config.toml
qk_norm = true
init_std_o = 0.0
decay_shape = "linear"
Each number is 128 + 24 x the weight over its row's rms, rounded and kept within 0 to 255. Layers, rows and columns count from 0. Numbers have three digits each. The size before them is the row's rms in percent of the matrix's.

# up: layer 17 MLP up, 896x224, rms 0.292, rows 150-180, columns 0-223
# down: layer 17 MLP down (transposed), 896x224, rms 0.318, rows 150-180, columns 0-223
up150 095:102118135097144159077143160162126152144105069112134147109155088130114159135124127142167140109128108110112076132123141136114109114116168148124092129106089105134104126103121102160121151143150137089112145125117130131138110098115096123144117116126123100102152080092131144141116134109126149097121124109151128147111125148106102147169144144105114138148109091139087126108088104111157132108146115102187109148167113111149102112156104180132127178095164132154137152166122102124143139177129199131124124132090163127104096121141129125093134115134135209143141147157128173143102136138134169148187128127147138157089109109167148168135117152121141153111131128142138120112144126160122100122180
down150 098:088139147134122114147084125150152146100106107141123114117143171131130131117106091143159106131140151112114115149126107121156148108123147116132086164110141132134077101110112137152159150137161118162117157116176119091141138134153142155088099067157085100157102121124140115081142088148169140105127172153140088161082102115152131154141145096140098134130173132104144070126139104113145090140124112170146157104152124101099127168167112129147173179135149131125134129129154128146128145169152133134166112092135137158115113132119162152142154139154074154135093122130136144139143160132133120120137161137160114088106116119136123100125139088115126133161167092101107106148111195148123130155123
up151 101:140118124126147118173120104075099104128105070148150103141119131168115122091122137142116133149130132155131119153116112175112164133131155087120114164109149140105104147180162142150148147122112134115159149126096114138129164114158122109131115112112164100140114062136180121095123118141100189142148123097139151065114167155082158160112146180129138153093138146149137084156131108142136162141122150176111161124161124128124121161139146147110149160106133135111082117122160103131112138113142115114165144150135133121123153080118157137084095117130124135074121120119131119136189140112105126130116135155115123155119162151094117125146151140130129121099144139127101162127149154117083083169142
down151 105:132062043150108123151153110138128130102148103118125130181110141136111114153115161115175144108124157097107108150112122151125116114126177095119164101121139108133139136119123079160124149138109114100109122175142133144152126125190145101120125073144086097107103109142120100148151122140135103161123141106122138148144140114153124152105147121097096141143125150143164115091117124126132162183090138083124127107162182150143103126145133143132103139153132124103153094126172086109094108097171123090147121140135117101129129141147154128144137137122178171104144112185160136125146113111120126142158094157132116097121116088111101104174111150154122120129095120120093129115119102114129172133122
up152 090:177109130175088143081108137167116123113106145136097129157128099117107145133119133101120128126150104104088142130128151106090108152112145126144126152101175128130137123131084137112147085156145168112160118174105111171139108127121109124140101109135121122110065119101141098157103182097134168174132151084129104125153123079164110098126103157104167097130130105151161139092137129128167173105139128140133167137138125080150153078146128130114108111136119119158089173130087157126091154130128202149096143155146149116111128111154111105125129122130124125115147125164077167125135125128162107131149139154109127153100108153129087164130144139131150109134125120142139133126169133142136113093146
down152 100:146124125115176083083140106095150140137134153140131116118145112150096115120157134168183150107094132139125085111115167145097124060160112143071161133111160151142145138179121174092094113090116127077087137102149144123137099120104139156134143104131147159140117142138187121135147107112098151097158106132098118120131119130103163143124124136131126130149111099135158134151107127108114118128124160097113150135113132115151093139139123081106142128137118099134149108125105140148142116131124139167131087170109158105160160166151147120087127111139144106062143112122130141141074166101161116148134104132124136122143159142122175128142164164128124112118107193149115135113155155134108121172137
up153 100:127105077139111114120094123130111134133119141156150078077151117139100160060154131125126117133132125134140110104104102112151187124103108109169104119155139173132109124135146101146155133072152156137104111151129084146169167104138151129138093131117118141162112110164131122097153162109104115158115133134101154139069135112124132156099164089143122125161102147119130127121090142141193149158125153161104128161134115113079122139151149138180132129152123140169101159117140108128150135115097173147140120196135134112136098159130154147115122115109142165156090107094164111142148128163120126160147121128190129104132165157139116137126134138138098127113102139127113099115131143162112117127106
down153 089:153115138124141139132123106133119173125176120115112119098123139119174162118119108123145163122156131153125123052144166114111173147134144131090094133155124154144099112147128125128099082109131072150103155119139139143160131145116120146098126121106121128130132136127107108141133126097151090133152158099158087151151129136119115122138095140130101174125153128167137169107098104164127171106105134083113182115101170158134108143131114101163142112153155111080101144083150128125157128137108118123085128166141127128127156135135089113155153112106117127072139098135101138107168127126153117127139098156140150123150116175151186079116133128128107115164161092084139143125160148131099119167168
up154 097:169123041114094170133108133126101109069113097127163115132122156143127096104136089131096161143125118087094105184152081140101142155143121103130094104116126149096139120150136098109138114143140157126132087093101126129121127121137150131169155105096121100132142095126156111136100156144142115159118155134136088091096111135117152085130123135130138135123166114120127156111134139152164127177113113140173140186084115144123121148128096068127130099140116095123142122115128160133186156099091145162131136108146126103140147122103113119126082130092108110101127157133135144144117152121142126155175158140123126140094157130129085131143132143103122160137150138185114123101099140092155130126146
down154 097:082092140104158144114147140185136119117155132131118158150123114154095205107120149103147110105155149157146125119133123092160083145110095135105133147139100093145110152093107109162129171120112125117157132115147119119115099112139128141145117120123080095095114090108120135109149150112156078140154131132120115133155115094147133097147100124124155113115145091082122120150167109107112132112156125126122154163170118137151131116124136102113108136157157134149098098188145143113129161142146133100100154130104086194107129116119133132121154133162119131145138099149117133119084087174112126139141151091100117129073152124121068119100096099141142155117126058090132129114135111115124140129093
up155 097:126100119107136139150099137143133142086115156085124145136144115125171126148138135163118142109106130151107132163065113103136127158115139163129102145117111175149133143145093128137101150124133135170175097120069082095133122121133120113120125135111148158083152142155141154103157077124112126113136098109167087123108087101131161100118176134145123143084149148140145096131147156164100143137136134183113119103156112131133084144155127148149174104122118147135143137139154128143122117147178097144181170161123117118132131157166138093099140128118179107134151146148129138164147133141130147096100106154080128144122156141149136202168117122136130114117134111148183116141119147152118155140147
down155 103:141103141129182100140133107154085135129155129108116151130114150129120171101121132126134123163152139129140094143152084122136088130117136120124120118112140083114150174151161182088131158156176103156137130139138114150109140087140106145094143083124092096085148147157105137163109122151114115126173131112101085191134135110106126099154126123121151112100090133193073146155127117143181138178109139125103144141119128150171086121072117122125116119092146122117099145133162123122124125145134116130135128112104113077135104149129099170128115119139157149158125179134113113090103112152123159111147140106171119151129167140120138113116142137129146081138129119147106174102165102109141129134116
up156 102:144141124157110136151128108134160125168141104143097122118161093144193151149098106107127107124141151102169143100124128131146123111124123126110144082154122134069147133145109123132107121139166120134161126103161138145110121160116157109152117186153149098127123118094125161165105130135175131112141127144115143083114128142151148084097088193118137119103156094118153181129119153119105141145090127132136161093082135164138118127117133138193132140122101145135168115175129129125163069094132127121110159125138140106137129108119108122100107131120136075113101139182113134103094125106135124099118149147111089126127151114088130117122099094147111116111036127162153121137116131144128127120141
down156 110:139112129111114132128115156116131074154128163179136097122105134150091115146137151124117137085156117115118140084076082111160136110117143060133112120154141135132101179105123120143147141096096115178111107130108121079176119140136142137134163103125175145140101122117130160104145128109153110132120160159083092114195091159126103096143153167130116130121110148136137140120119125135168152151149142133149142071124143125115116140104115090119140147130132155123173135097123164138171099117152094114133127106151113118131135105159147132114132125154115174119161117134137183071111140129129160073143112096134170137131116155116108111090111136160126134147116165128162115130095134122149127177141
up157 098:157099154154140140101148118117113146097099139102104145117114133126128142112130111140120133122136134131147129115169116108119176152162160144147120098118140094168160146130119113135079171088128091134101095095160126120142124121103134149117147105074192140120133144128143155145157140093103134108116140123099154133111125103066138174146110141106118141126090106140132140108154190164130096119137127213127134146122126097119138100174115160118111080148127151129128119096131103135090106127173137152142100125101133111154108081129122151140105134143120124097113150125133154125154128112122148097176166117089171145162149137184158136122111107103163104101139105156102150140081103145164120131128
down157 098:097117107156126131134129129113139141175146113197147179120151115105125128133176119153117148141126138171126080159142154151141113108128111170090159109113166118135148100182092123157134118116127104087145124105109124117115124125151114141154154138153117080132137164145129149170112152086157232122145083142156117134153109119154126150156142136136097125153153156159136149071118117172143115088155117080153084125151154123160125123138117116110133155123138130148141133118129157102151137124088117127095113109134163103134126066141079105102103159111149134131144117119128156115140107127104142157140141138122108121105125112147131147122176140165159150109125144110115114178123098139145116122118
up158 094:133116173125115149142150120123139119121110106077121127105146114126159117091155122142149170139117149108132134114120121113129160128176148112113114161113155109114176152139127136130117094099112176140091121088105131154079117136126122139114162164103149155109102104100120104093143162145123158109092104138119152168138131094109189145124135132129107114102131177145178154104154149104125134131119139152167127153102143149105113095184127101141148158141136112096113124134145135148171151125126182093172079125125103114151104103150143120139100150152141120115144090103109157075157119149147136120119127105100116116093163118152088143120079134111115137176180126116142135128150178146120175102118
down158 094:113164127146080093136117143131138117104173116098124128142128111069084136116124127136115136126126117125129125181164114132120145123110124171150128151119113141120114151124104145123140134170099175131146093126170151100156116090126133127135124153164115125100184155188148153125132137117124122125152166146143112117152169168167116075103154128066164127160153113123178153158134133099133135131159095131109134092160128168112119103079132133135179120091138137143100126102110113105126071101085108164130132141136117130138122156115100140159178122097133148120140165111104180135168116128084126117137080150119129136166130093107184102118128143137115142112133116123137133134133103118099093134128
up159 102:110132127109174130070141134073147088127150122095078104145143138107133135190127106127097134114147147102139132109132154104134087161104109105119101111102178146125109191151124159158101136112118146128126103141126091087158115097144128146164123132155165150187138127117126141133120145134088081127133161149188140118106132125098111101110107159131070125169169094054160096165102107126167086109118153140122128133148122147116106150144154150143132134132119108134158105109136125144148145105149110144134157124133083107145115122177114125087120119108149095138110141170129111139111133111149112113151133139106125135164106129151164130128109136168123149118119165117129123165138106119120116162131
down159 098:101139096153114118124150142096135078157071134115127153116096105128133099104109165174110169101157151127110141126122119158142144133149138174129166091101135156066080136115114110147123135141188127152129111138108151115126155122163132206137108122133114112141131113149105162122094161141119148143139124092143141106120130098128104136107146166136175091126134187176127130126152139119131135141096062141117080144106129118118160156152131110165116132136153107138127149155140124132139142151162131116107132151159106083100146106111090109104152117145122095146127128084125201162122090120081131130151126160086135140106127107143118100126127144140120106125136167113117143108125129162116141108104
up160 098:123106110108145139108170098159134133121135136115132119097088140094116086151134169110101100160158100150162106101169116107102142124131125162096131113099144110108109166163119142125129120150089109117126102158095115150115118135111122096145121127091098143142165149120125111103116121112176146103091155118108102155159181121136117123144121123065139127111199144105147106095110104114190125165139137138166117160130116112123119151163148117146087130140125127093107139177128092158125091092127141119141111157117128157103143113140119101121125095162196131101118129141133066131124113092111144169080144143094132138135115185140142119145097125128145105143122156163105102151150132133111123160141
down160 098:132077134061159090119138121129124108115143140198117101160152153066088118171154140111134109136156167142106154119171115101116122108134060120155138132107082134143116118098108117142115127100128109119150101174091097117150094163140138140118124119158103117121124106141123159105129178135115118135110112122127129095115148140131180155132119122108175107111112141116139150128117118134097082136120112108144144115146136113128091188113103160177121124109127116168129081114131138112143138157102126101102151145157131138153093153115127122123142163164105110127131142152136134126101137113157159152128106131134052137139142150154141106113073083125122138152103106131129141104116115140165107106083
up161 101:133124140111173167177127173165146137116174107098122099170153070143151137156135145122109108158154126126117169134094131100111139104127147126107153120157127098139121099112145133166081131102104133154160141154124142185130161133163099122144129113127121163132085139104138127148146148141138090104139096133148123125143137114158092169132131148135143128166141149156135141108113128133120108127163129135156136091144084122146132123105137120151135138136119128122138133161135133121093071074149113106108129084157169110124170170104103120109112108150113083100133135142124154133126103124092190128086137102109129163109104185077131131142104114124136180157118095147113131114175151133117100116087
down161 090:158143125096144119110154130110145127142134138118127108129155103103143142123130142117077106149093123104105164115097132105144083113114171132089164118169094127177118134094161100131145142117111127126127140113127110105093121157098142149116126106121135156142147160161114147114143152121137122128097031099132132104169095114149093170149100147131121137143119126119125151155139110123127133119123170181075101110137097076125166150141137147127131138139126102148090126111144115128153113127139141098147087115132085121106149157073072112161078123130125092166124126113118115152166150133158155130148096115101141129142082073143122163125135123162098130149118098136169154105116102165100133136121
up162 095:126122160125108127114140094147148150109137091162103105118136108127086135096133141133137156148130126077152130129124123081119120141071104127114120153089138125117101116135145140153141120154092134097132099135096143123117122157116109116142169102127123158146135149111141115124091168125134136141128168140153110166055138135123125109149089127134126146112139135151143143168104162146113170100157105110128156143159099080110142135123115139156111122156134133125102161155152114153134167073101164106123118136129130157129134131158087085073156124083112067102122161106152124158155161105119129120138151129105126206132127151125130097134142174089114132102132133115083119155120198132133112131170
down162 098:115111109121147096130101129131159131081076140175101108125155144082103162151165151142114110132099161124074113114120138144168119110117142120145134117123125112124179093150133119155129125117146137136092145129107121166121151134159138099116171150163126142168150117116155162146172155109133109130116156099103064103123125101119132139117138119106126179092154158121125117109099137112105128152172161114114135119103131111135147074141155150116111082118117128074118116101153163159137149110089138135104150148108136168129144134134089120095147081140091168136106092100141130107143109090139140117123106131105103148099087173121093104176101165141102106118126123115095115125148111136162132131083
up163 100:152115149149115169121129151102097117175168114124124144148133134133131161117127133097135172142135116109122152111119174124113135140079110094096101122148082106140110134111148176128129086119110151122155137160134116075129190127129159119119116159129131105157133135141123116111135137132139131095103163108176107108095076101152129108102117136139137102137133157102117069144140121130143139126123171134134130126126144090130150148126112145119131098117087104120157127152145121144140090112130122121143128109179116085142112151085096131144112151073142116077119086144100122143111100137127125080172175127078107110084135101169169129099133099107131135100160097112095097160094104086150118128097
down163 109:143145135195124131150130096149141152133124103146155152102123142110150108141152104131164090087140118157137128098079101119154106088094130122124157103150147100153086121133148118126153103124127114113175122120108125099160162112175156132139169142129173128082118111158107145126165082101143107125138132173085135122125108169110166149114110135150135116094110130084155098144095105141093138149107104120116156104165154130121122123138163170066112118125112134094134121101159157150156168101165123157135131117113121157143166095133070114157131130082131123124140123130149123136168158133103117094102108153123136130127133173111115143106097154123156092127134171115089128120113133161128111170153
up164 100:117134107172123101129174165132124140101098113137132093122125119124129106135159134102109135113114107118131094115140103166135107181134138181123101091123104156110125132153108125120146150160108128141150117113119119123107084146174119180153116119127143116118136151109152163163153127151117126119117130133116094110092135106098114090163169120128128108130146118144129109093143123092113130101101132179095109119106165134117163120162107112094126074147132118069160118159127084113160135111147152136097178138082198115128138139113096073116131122144147115125143154134104154151141089111137088092146149098116149175100163138127120139115138114186124121148147095171121112163141142125159151084114
down164 103:099095093131124188169154132151139164116123084142126153148162150132129112118136098124150134117170124132132120078098164160156141074173115155110088106106150106106087117108159121110112140183126154155126166177126137144104123117108098118085125100099135095151139108107119150120098108096145146125171116157128123133115136109126134121090129125115164110130095088138158145116116104129123122164149156119117181117166140154107140136151112122134158142111083103121130135110095117097143121148148154148092094156162078156109152114126095158154118167135127159108060132143143135153088165142143133115148141107110171126146086144146147107074112129092131139135112118162139121104120139109126118131129
up165 104:136116127104154128098138106099085075147140134112156148086116135126160117117153137098106145126099164174146136130164120093119109118125077088103112146131137114160083158133154129124146140107129137151164106150109116176171138100136150111131150148178140112161119121142094145104134123141153129088106102089143133091101108081094135172134121155137091138129168108123103077143087165150143082134136102169109153144156145123098153132100145114124093198105068130102124118150131132114148109141168144148128142115148141107115162154154134099161108155108133137139142143146172151142172105112117127104125142108094122135118125134166142121127116148102094137122104153101125117143163131127159115139083
down165 106:100153074156147123110187136106131108088137130127109128113134118129133117117166138145083186076106121144098106113147070126077137191106100112108191133132118110126150118115161144109125119113121138112109090142145156143127119104139127092124146120113175128116122121125122148086114112129130124098104166133141110095101081138148098120129098155156132094075129161118132088136122167151148135112093120138126153093145152136096126121150119173123137191138132149100133133097116174127145152129129145149152148141150169126096152093181134096114111124115109137122121140155136127136110061153135157117147130161126132130143179111148094156120124159123128114131118125123130099164143075148114154145117
up166 108:101139144142141110107138077158178145126095136148129134128136114176145127129098119130125130160170118149092110124155120139153136123092151087128100101150142119147103157108108091115105103077170128162122118113149120092139132138121143129118151128141146171138097129139119138161131183109143112150094091113159114088126127129098122129112144130096136089078150108114109083120094114167140157165162099097132118099166146138142120138162108093147138109104091106083119159136128121130116120114130147131131138167155108136145108163140148177139114179131167113128150145104163097096107106157094121126131164131125101119096163137123110156142133120115121094153154090104157170114170168098121174126082
down166 111:108108133168106137127134118118152105161131114173137122126112101128126123185089155121111107133165126116113148127145117140127109154070117094132171151071042092081121123105116157102132129117153128117138109132098123152163166111130119139109124115138135147147145139146136054075150128111142134138163106158131123125134117120150112102133107087145149123136151115128141125135122122178113142133156162108103091110162151120134065112164172108158122143111123123140115113124105135148118135105142114150129065121159136170110116151096123158117138151121152191144102142122136117126077130114140114177162126125158159148123105133135139131103136121176140095127133131126165136084112151180138144155151
up167 096:125118120134106121117149152130110125147095134116098106134112145153125128127140117178179103107146132143125111139112117103113118158119134107126110165121128097136116113093148116137151098123116130135123130160125140090144145128128112141096161133134176119159153164075106141146097112161165159122110119120115105149157111157149096114136157130126158133117135132108138098172122156148100124130162142094106160129129148110155154152126104142075099152108097107111092092175140132093148098087115124071161158147108132213130095101128148112083117138161124102164134175166117117116112104108129126089113110132103119091154128165128120093107153104157152128136126144121166099109175085202113147123146
down167 102:146123142087086131125133151097145130101116106113121180177114113148131132110098152113106123185142081137134089175139117154106136136126115141144137090137142121130099108121057138111102137119132174127139131168112141126142129130139138142094089130095088124143101140108122094089132140168111141101139134129152127161157141112174119113145128099152158143135144133083094135109117117167126183111112160111120146162096099114095130140077122109119121105139195100094143168133120127122140126170117143119152155117114156126143152156141109121135150143088131151125120097152120131126154150141146116114184165114100107159148154160111150112132137135199094133118133135113113182110110083107095112146134
up168 096:094119131099090117140133161145136156111116099128117122147135128139109144117114123106103112120115141113133158139109114124143157148133130126165098140129107161108105190180109170113083138125139096104116126096141148121140108130125126136099141136113050097145122094060164088133102163102130132178125135118082118109090153105172119122112132112142142154153121097108121149109128157126152107134146121109113117122197106123101160147119122159131088148123092067111126096135117111134106155156140156126107102116184198100136149152145082135143123127142108103116126117141116104126140107111125126170166085142127113155136139135122089108130099119181105122068159119104124153113097115145139130136131
down168 094:092100137147180139119139160089106134128149121112108115084112084157099136109106140118126115145137168111145146136124107159086102115111098125126139150099142120101105102147183124139132101140160097114120112105139094125098156112115122171115129131087117127146168117107119115118147108135134160129153129125118115083119135125144104138131154087096125119090136140134162139128128142114112120152142148131105137123169138141131133106111138142145145165107165109113160109123115136048128125147148134166140144116115145141104122100118154123130116139058131151116072101093119084140100140126124130078112168066138175088102120122172108113130154125119084102100105130153055189152126144113164132142113
up169 101:153134109139121151159156165133122151089139132144160141161111153132122161086146096098143127104142155160130126107159149096109157170126120126158095146101142113151120145132129112120150160119092086074131129138088109124070105117144103082131122149135152098120164122129110097147139119154126123151091116150085102147115131123164134133108076141111138122176088121119121131119145086129103137147132105147112128114095152141144122160134105126090101153167116114139163132153140187173144112101142080158157148133120126159110051095086142110145121131124119109109126122116195144128141111132100131097107099123154119134144124133128127125162106103090084082109118128114127157139136089170149098115147
down169 107:126160115163130118104131120143116118089158140155116146123131128146160115122121142133124134136164103104084124138128114151134146164151133115111100122144075121120144089130122099127165112122161128117106139127127083133086101073108131088144122100183129121144072087133083116134142098095131119104153146105118115143133145121127144134133130130129167130161079086181120134120160148100143105165118154104115080100165115124151114132102134069128136157135113126117167181123155130171151145112137135122131099129161128094117160122165127149123145134157185141111116155149128141123102139101130132115142123098095118154171076146135103095108122151133102120153158136128182158112127089157114061115175
up170 101:164114155126136109122124128134142127113149116179146119128138147128171126136123111128076097125135162158129122128086113112106121134108103097152141153104123108135144128119113171141152088135171173078120109130147187117118110144146112090146175159132139114119121106166173123143152190120078135115153084131135159158084122132146113130135093062094134126143146124135161136117094136121079122088110114155115143119098129118100124102147128138143133065148089105113097145125126094145101147171084177152115089125107093097116133178128143135132143148136123074130171141138083123145157117116099122159090165142129130084131117121102127105120121157150115155128123110133136129099134117120150096125143
down170 097:131098137127156130101135130163127136124081131166134140065145098118132161127164145143117104133151142135112133155135125122109143093123109154142095135146132112149082117083154145116097164117148206163172130104092121123107146147120140077108114108149157146102115119121195111117120106113146149151133098175091146107143120140140147102129137129161125156141107108108112153148129148129098132109141100147143185163146101113167154117140145139138103130129117111149147098058134157102120085101160115117157138171135104140154142130113131177107063113119139105122128142061128139162083142154142145126159156128115154148103139131109132153115140118114144144139155078121111097150137127116115122100109
up171 099:143115084094137111161127092100121173140148107117170083083115146086134131108092087157144123065092117098148135109115098133127145104135084105146116103164095163125117131079130114114152118110090104109126125120103160137152096076134173152127129159083187135160150103157150107135175156133152104119124148119105121150115129169118119109138122127136134134107144121105123095106158125134124135137146125090159105130144131124171112122142099135131158153096087103128133134149121080103150166073140126144149103124123112157095133138147160147161121145113105176171128155111118126117115148118117129111114138130160168136153118110116165149154147141115133095095085132126081147145127162137103138164117
down171 095:163074124085051116108094109143167125127164123100112103140094119140154141082131125077116111147123137177102098136136117126103170117128161128129095129140135120147107137152164157100119188114119126141108142095154123129142135137065163074124098134169125135143102152152133122162090119116141106146096168168134108111116165132128157141120101093154112110115074136159129106151089144091144168141157124144093136107107124107093098095109105138143132121119119099158130162121148123146105136113127119124130150165086121113186139177078116125135160150137123152106123116151150123146141165149134145101123160137146136117108107137123151157147161097119100115114109119122147134121146120110152129093121
up172 100:107134129118123149122103131126105160114096123135175146141152118128132122098196065123123109137110122180161117167135132095123136116143107141131142163099141095124116120093127160152144108149139147100163146087149120176103123125148124127096127154162081138170101134118122138157137124133118155154084161152126115160117136127140125159102133134145109105173121157137145114106195117157139149136135125137120098111146098145129090120151125158098075076160148118118152100129164122149093102150131116129150169104143102163113131119112105153112122146111134134138169086145161121094121142160156088140139158169125087075101140146116073152104126121129141131096099134108188126158145149119143150135127
down172 101:128122140128150138146138150090152142139146118115106084152110112092099122148064120137099127161117115140131136127095158167128125101138105126152168159115131099115123144130136137125143111092152143150150139120139132138128162165111117161162133116148145156106146113064117085125158177132147168163157119087163100139118111110119119131152143127121128129105077162124116131098158132098172094160095136140188132109132103114109125118134124120147149112146172115140089122111174116134140149127110137139096151078098119091154140100105165157095161084136139133125151139130153129087201106085102135143122124156115125163121101153129152081117105153145081153155136075113128129099127111122122107095109
up173 102:127113142111154131101147142187130151105142155128097101127126095125142086112179114141138089176118150148154155148126116088169111104128122115135141150106115115086119085135081147170155103173155136116133143129122104100114111147109122140164097119105111126176176146086093133113159153146135139100136158147174128143125113161179126102149132134082147147109110164141149145072103153133133100151123134166105122165120093112124119133091119080150143140104121153129101135130118114133115080120147133109115152139139142167140109143126112152098147119156154122133147127152150126096126135151073119108075143141117133187121183139101179125108128110102132102141123119119111156120139152115164120125085
down173 102:087108146116148106168124104148131111116121177151125104123105101096127120121175114149138090106066061109111104124111111165126113139140188131131109078174104128108123123115163141141141126105155141123125127151129121136141122122126166066115142124113147150151090172132165107136126133105122122136109120107099098188132126120174113076115110140134118140146086146152134133117146127123143107107158147166134122130113142149145115124121092168143116132142119134164115130086179126112101120127169116182088127132143111127118163154151135152132147117124141133194124155113103153165110103124098085154149096187146143088143146139104161108100112138125117119138107121109170125144165111124145125092104
up174 096:126146125123131134144168095113112129143144062105200137170140129100182135112131117090173125094189129087122176122137126112153165105089114147118120086135160139137192147133143123141120110125168168146143176147119129116106150140119129142129084127107117109143142116095093137108099150137140140135096134124112152154133121141110107134147107139144117161131149136143121120173141131098104135149115110101131145146145151136104133141071123105126162140140114167106142110084095133128155124127081112126144144113130178139106103100141117129113121170103131132172201109150127147171155162132113141093118128124155121151130163149095111151129128102133159121150094128072143130135118097116167137162123
down174 096:146164168111112128118127130058132142124128107142119121149130139150129141133121156154175113141168102116129140110154194140159165107124122152162116145127160141111135147107114101126097157159123113146120107112154106089148151163095152129109139122119161139122077149097131135136115090148150133150104121146084119145130169145109104142139168137167159126114108175144129144145114137166080135089131066104086131106142135133104087128125150139133170137126158142114103131186148165133131131135102155118095164102123103119121109137136095149123123117129102216123109155128114114088135147142139133103127127136152141098087126120120135124148132153091157185148130130128105144175123113085104102109171
up175 104:139126138134108168124125116141129135113124086137117078086113163124117151197109131156125152151174076162143063141096087169128126143129098133134121152125099130155140161133157131114136118114079093133140158127090137113141157102105139108172129110119087118097134077124150103163119095141146138111166110165106110123141140123095122131131136093132100083141139134073102132141128096151158129118119141157183122124105134118134136184118138152119150154111151149146125097171106118126126126115159135115158103137114146140133090104122108140130128114092105150116140124158130132144092122111106107093141108148089116164076143163161076127143159163156128116157102161116161139096098099127121149108149
down175 103:121084144122138173142103103153114106155135155075098153132145135137129115133135132110122172111102158125112160135115077137137141091152137160110128138119083133100101116132128143175098148091117116152106103108158128152122129126118158104097079107122084106105160128109118131136134137105150124128131093121099176085112178132145129116083069114136118133101126099144145125101092148129127145143101131153122112152091140156134115134104167141138155167097108128181148115173142119159135106173144137130075105122131102095164156114151131152110081177111141144112106150138158173139154112148117132131169168139161142108124112091117126096111138126134115107082114075156163149123155117129124165136137
up176 103:153134167157171171131136116154139115114172140150090126116124112144124129144179120111172141117114170114101154172137161125135150102128145096124105133087138127125108147075082186172123168084129084082129113102145133133131153117121128099151158102128124155152145097153152115130133089135111085107160099114127135139093127133146126126139114121104122109131097124124081138138147158127091126136107181123145172121131139117128140074108083134106143122090129087122114127142098130114106146096134149081091118137095139118119129151148135144139138116156176085124161152090134136087156131107126147114173145130110189114131122123108134120116132124104095133196125150090088123154162119126138129127133
down176 104:134111117130133123119128158145132118115102138058134115153141129135139121138152110170125140139113123128113152125147100129132100145149111144142122154154129097099130055079091117137140114169145129141110124158134123088095144104119118101109106090175129122137128133148121125130083190155071102101130140102155150162156161126155125106149115115161111133096136155117126141151151132120159084093113156110171118141105112128099140129102189122097147148154145114163105143093132139112123076186098117108122123169145121080140145160119104130102144133145092118113129090176094148151123103160102145090133137123127100126109082106120059153136116122135147118127168126122134143151163148163106141150104
up177 098:108120126099131110121118150130138137067125124144130151107139150132145124136111113134110158148116101127137108173107127127110175093123140151136152108134133152139129209108119102122141093159137089141140128116079154104165129158164126131118140140123111132101129096137121160162124141098189141155162102136138103099122114153132140087128132101105136114118105141109119121143134157115104140106120135188084147141157110123100178147172143139118134129140122047142118124113164088114140110104145107133143160143163120124069105170149152102116099147139132149165076174194082094116107149125115108148095156124128102123124093139147127138092151108137127162161144101115133143134158114127119133093111
down177 093:115128083131137174154114138100099148150104115135091155147154160151160126115133133123141112115121151132156139073155139125150151129121100152121123151102123142156124124143066144127115090130147157052142144118152094130091112080103152133111117144153125138127087164150097125125123109131129104060110115136112122148086139175100122089130119158114151158130128086178140117116132108094131115134138145081142128112136145135059098127146106100144102099130176179141130118123131141162093142109128163125115110107139119138133095159066141146090151118130137119134114081130123095107118135126119158137095130143156160149110139112118169115177135079118143106126130148129171090097130121116141106103122
up178 099:158101149065133118169143079123139149134125094149137106145127139105110139133159135157119137090107076175179149117144109168187135130134069131077121118114102138163096129120112173117141122107137124083106119150147126161155152080133117141155169142137105187126114166129129112116143152131155132135160167114105106136149114153140114125149128110121117136120105114106143102127159131143076100167146134144099142170117122088124163122101175111172167107148122122129135124170158150118128104152153111112126145129126122137102176101151107139120127120113120137142137087148117100113124124095101123160174096133181106128132143125129126112090125118134140137129126162088119173090129092149145107098144
down178 096:133114133128154137117161137102136140173137088133112122142138162109104067142103186184157164123090126160115074117142155161131120128144161100126155145173133123130164146129122145086103152095129107139121128142138150137126148120132162107132135075109101165096109140151114139148143073144150123135133127163114103119152125133151183097120150142099116122135121149086152119175136154108140101122086141124084116130111119089147108136135157193117152158157124120144154184085109131132125177134110140128118141169136118140129118131108142075149118137097107140144123142145115156141131123103086093133141122122126083151140109137117089170155152099141095162143115084104129108109118132120123154136171
up179 097:129140146108124131140146104065178130101139121097107145131117133125131141157143124143175125111148150114143107184146105133127137128131112181151167120176106110159159139143129139130116092168123119138126155123110156141124125100155130156137169105115117142109116082134162144123160127131169148124105134095133082153141130141085126111124109155129112072084100132146133076111108141138132117111095144178116157144137158125082147168106124108075139106118095091094172154107154131118182105122157127115111089132117146138127125116115088132168134150129143170102128103139116115106117098101111125146126151124080089138110156147148146140105110110123148122159108115116096154120127060105136182141088
down179 095:157143132143149127139155126179151100129146129113148141157126114137135129138113144119120178094181119138123133129143136139128110139114142107149086141131105141163109100131038139146102161138130173147117105145135161100117101130103149125139109137163170096176098175124122118146104103115089119101162112165115119126130136115109120155151160134136115133168112123158121108137155157106138114151139169110177083156119149077108113134140187146089144107122119135147112082146125114118160140120155149103194135105146165150131122104124136146154137119148135126150154129139168138144129135121123154122157200132145147108070094093104121148162143151132106166139086154098108108118143153139124098122124
up180 103:157085144128100145109148136179164115121121124092131131143122115140104133106147135131131138125151129151092151126127116143125134094096134104090118106121149137117138149157122120093109126124127094113165177125154141155143149134171106157122157129149158127157151116156163117156116155128139097149118165125094128107169115148097140203113107114148129116142129084155134095174150133129164127138109153131109146108092122131135132129141121149102151082089137084118077133165099140149123130079148116114116078114135164097083107126135148114077138172121127137130122110134129153069096120146144106118111084113135174126166097075111198134110103115110124114130126151113103120163154135166159142123097
down180 102:108124119126097115150162112086143122142155143114105173136098114141132173114150185132152149122125139174113134118109145142125153144142130160117132116128116105137150138127128159157095128105111125094109122164138125127134139105116139113150104137141095085155174090150157143163147114137144112083123078122156128153113147087119159142100159106157142122127147159116152090153152166122146103084145152122174113147129159126140131086120124150101107134141144124147098135156183099098141120149193111090111112173136106090148138110156153116167154120130109146117139096145116127102094108082139105113173139141173115154178113135145073092116089125093149102135127109140166144151108116127117138160086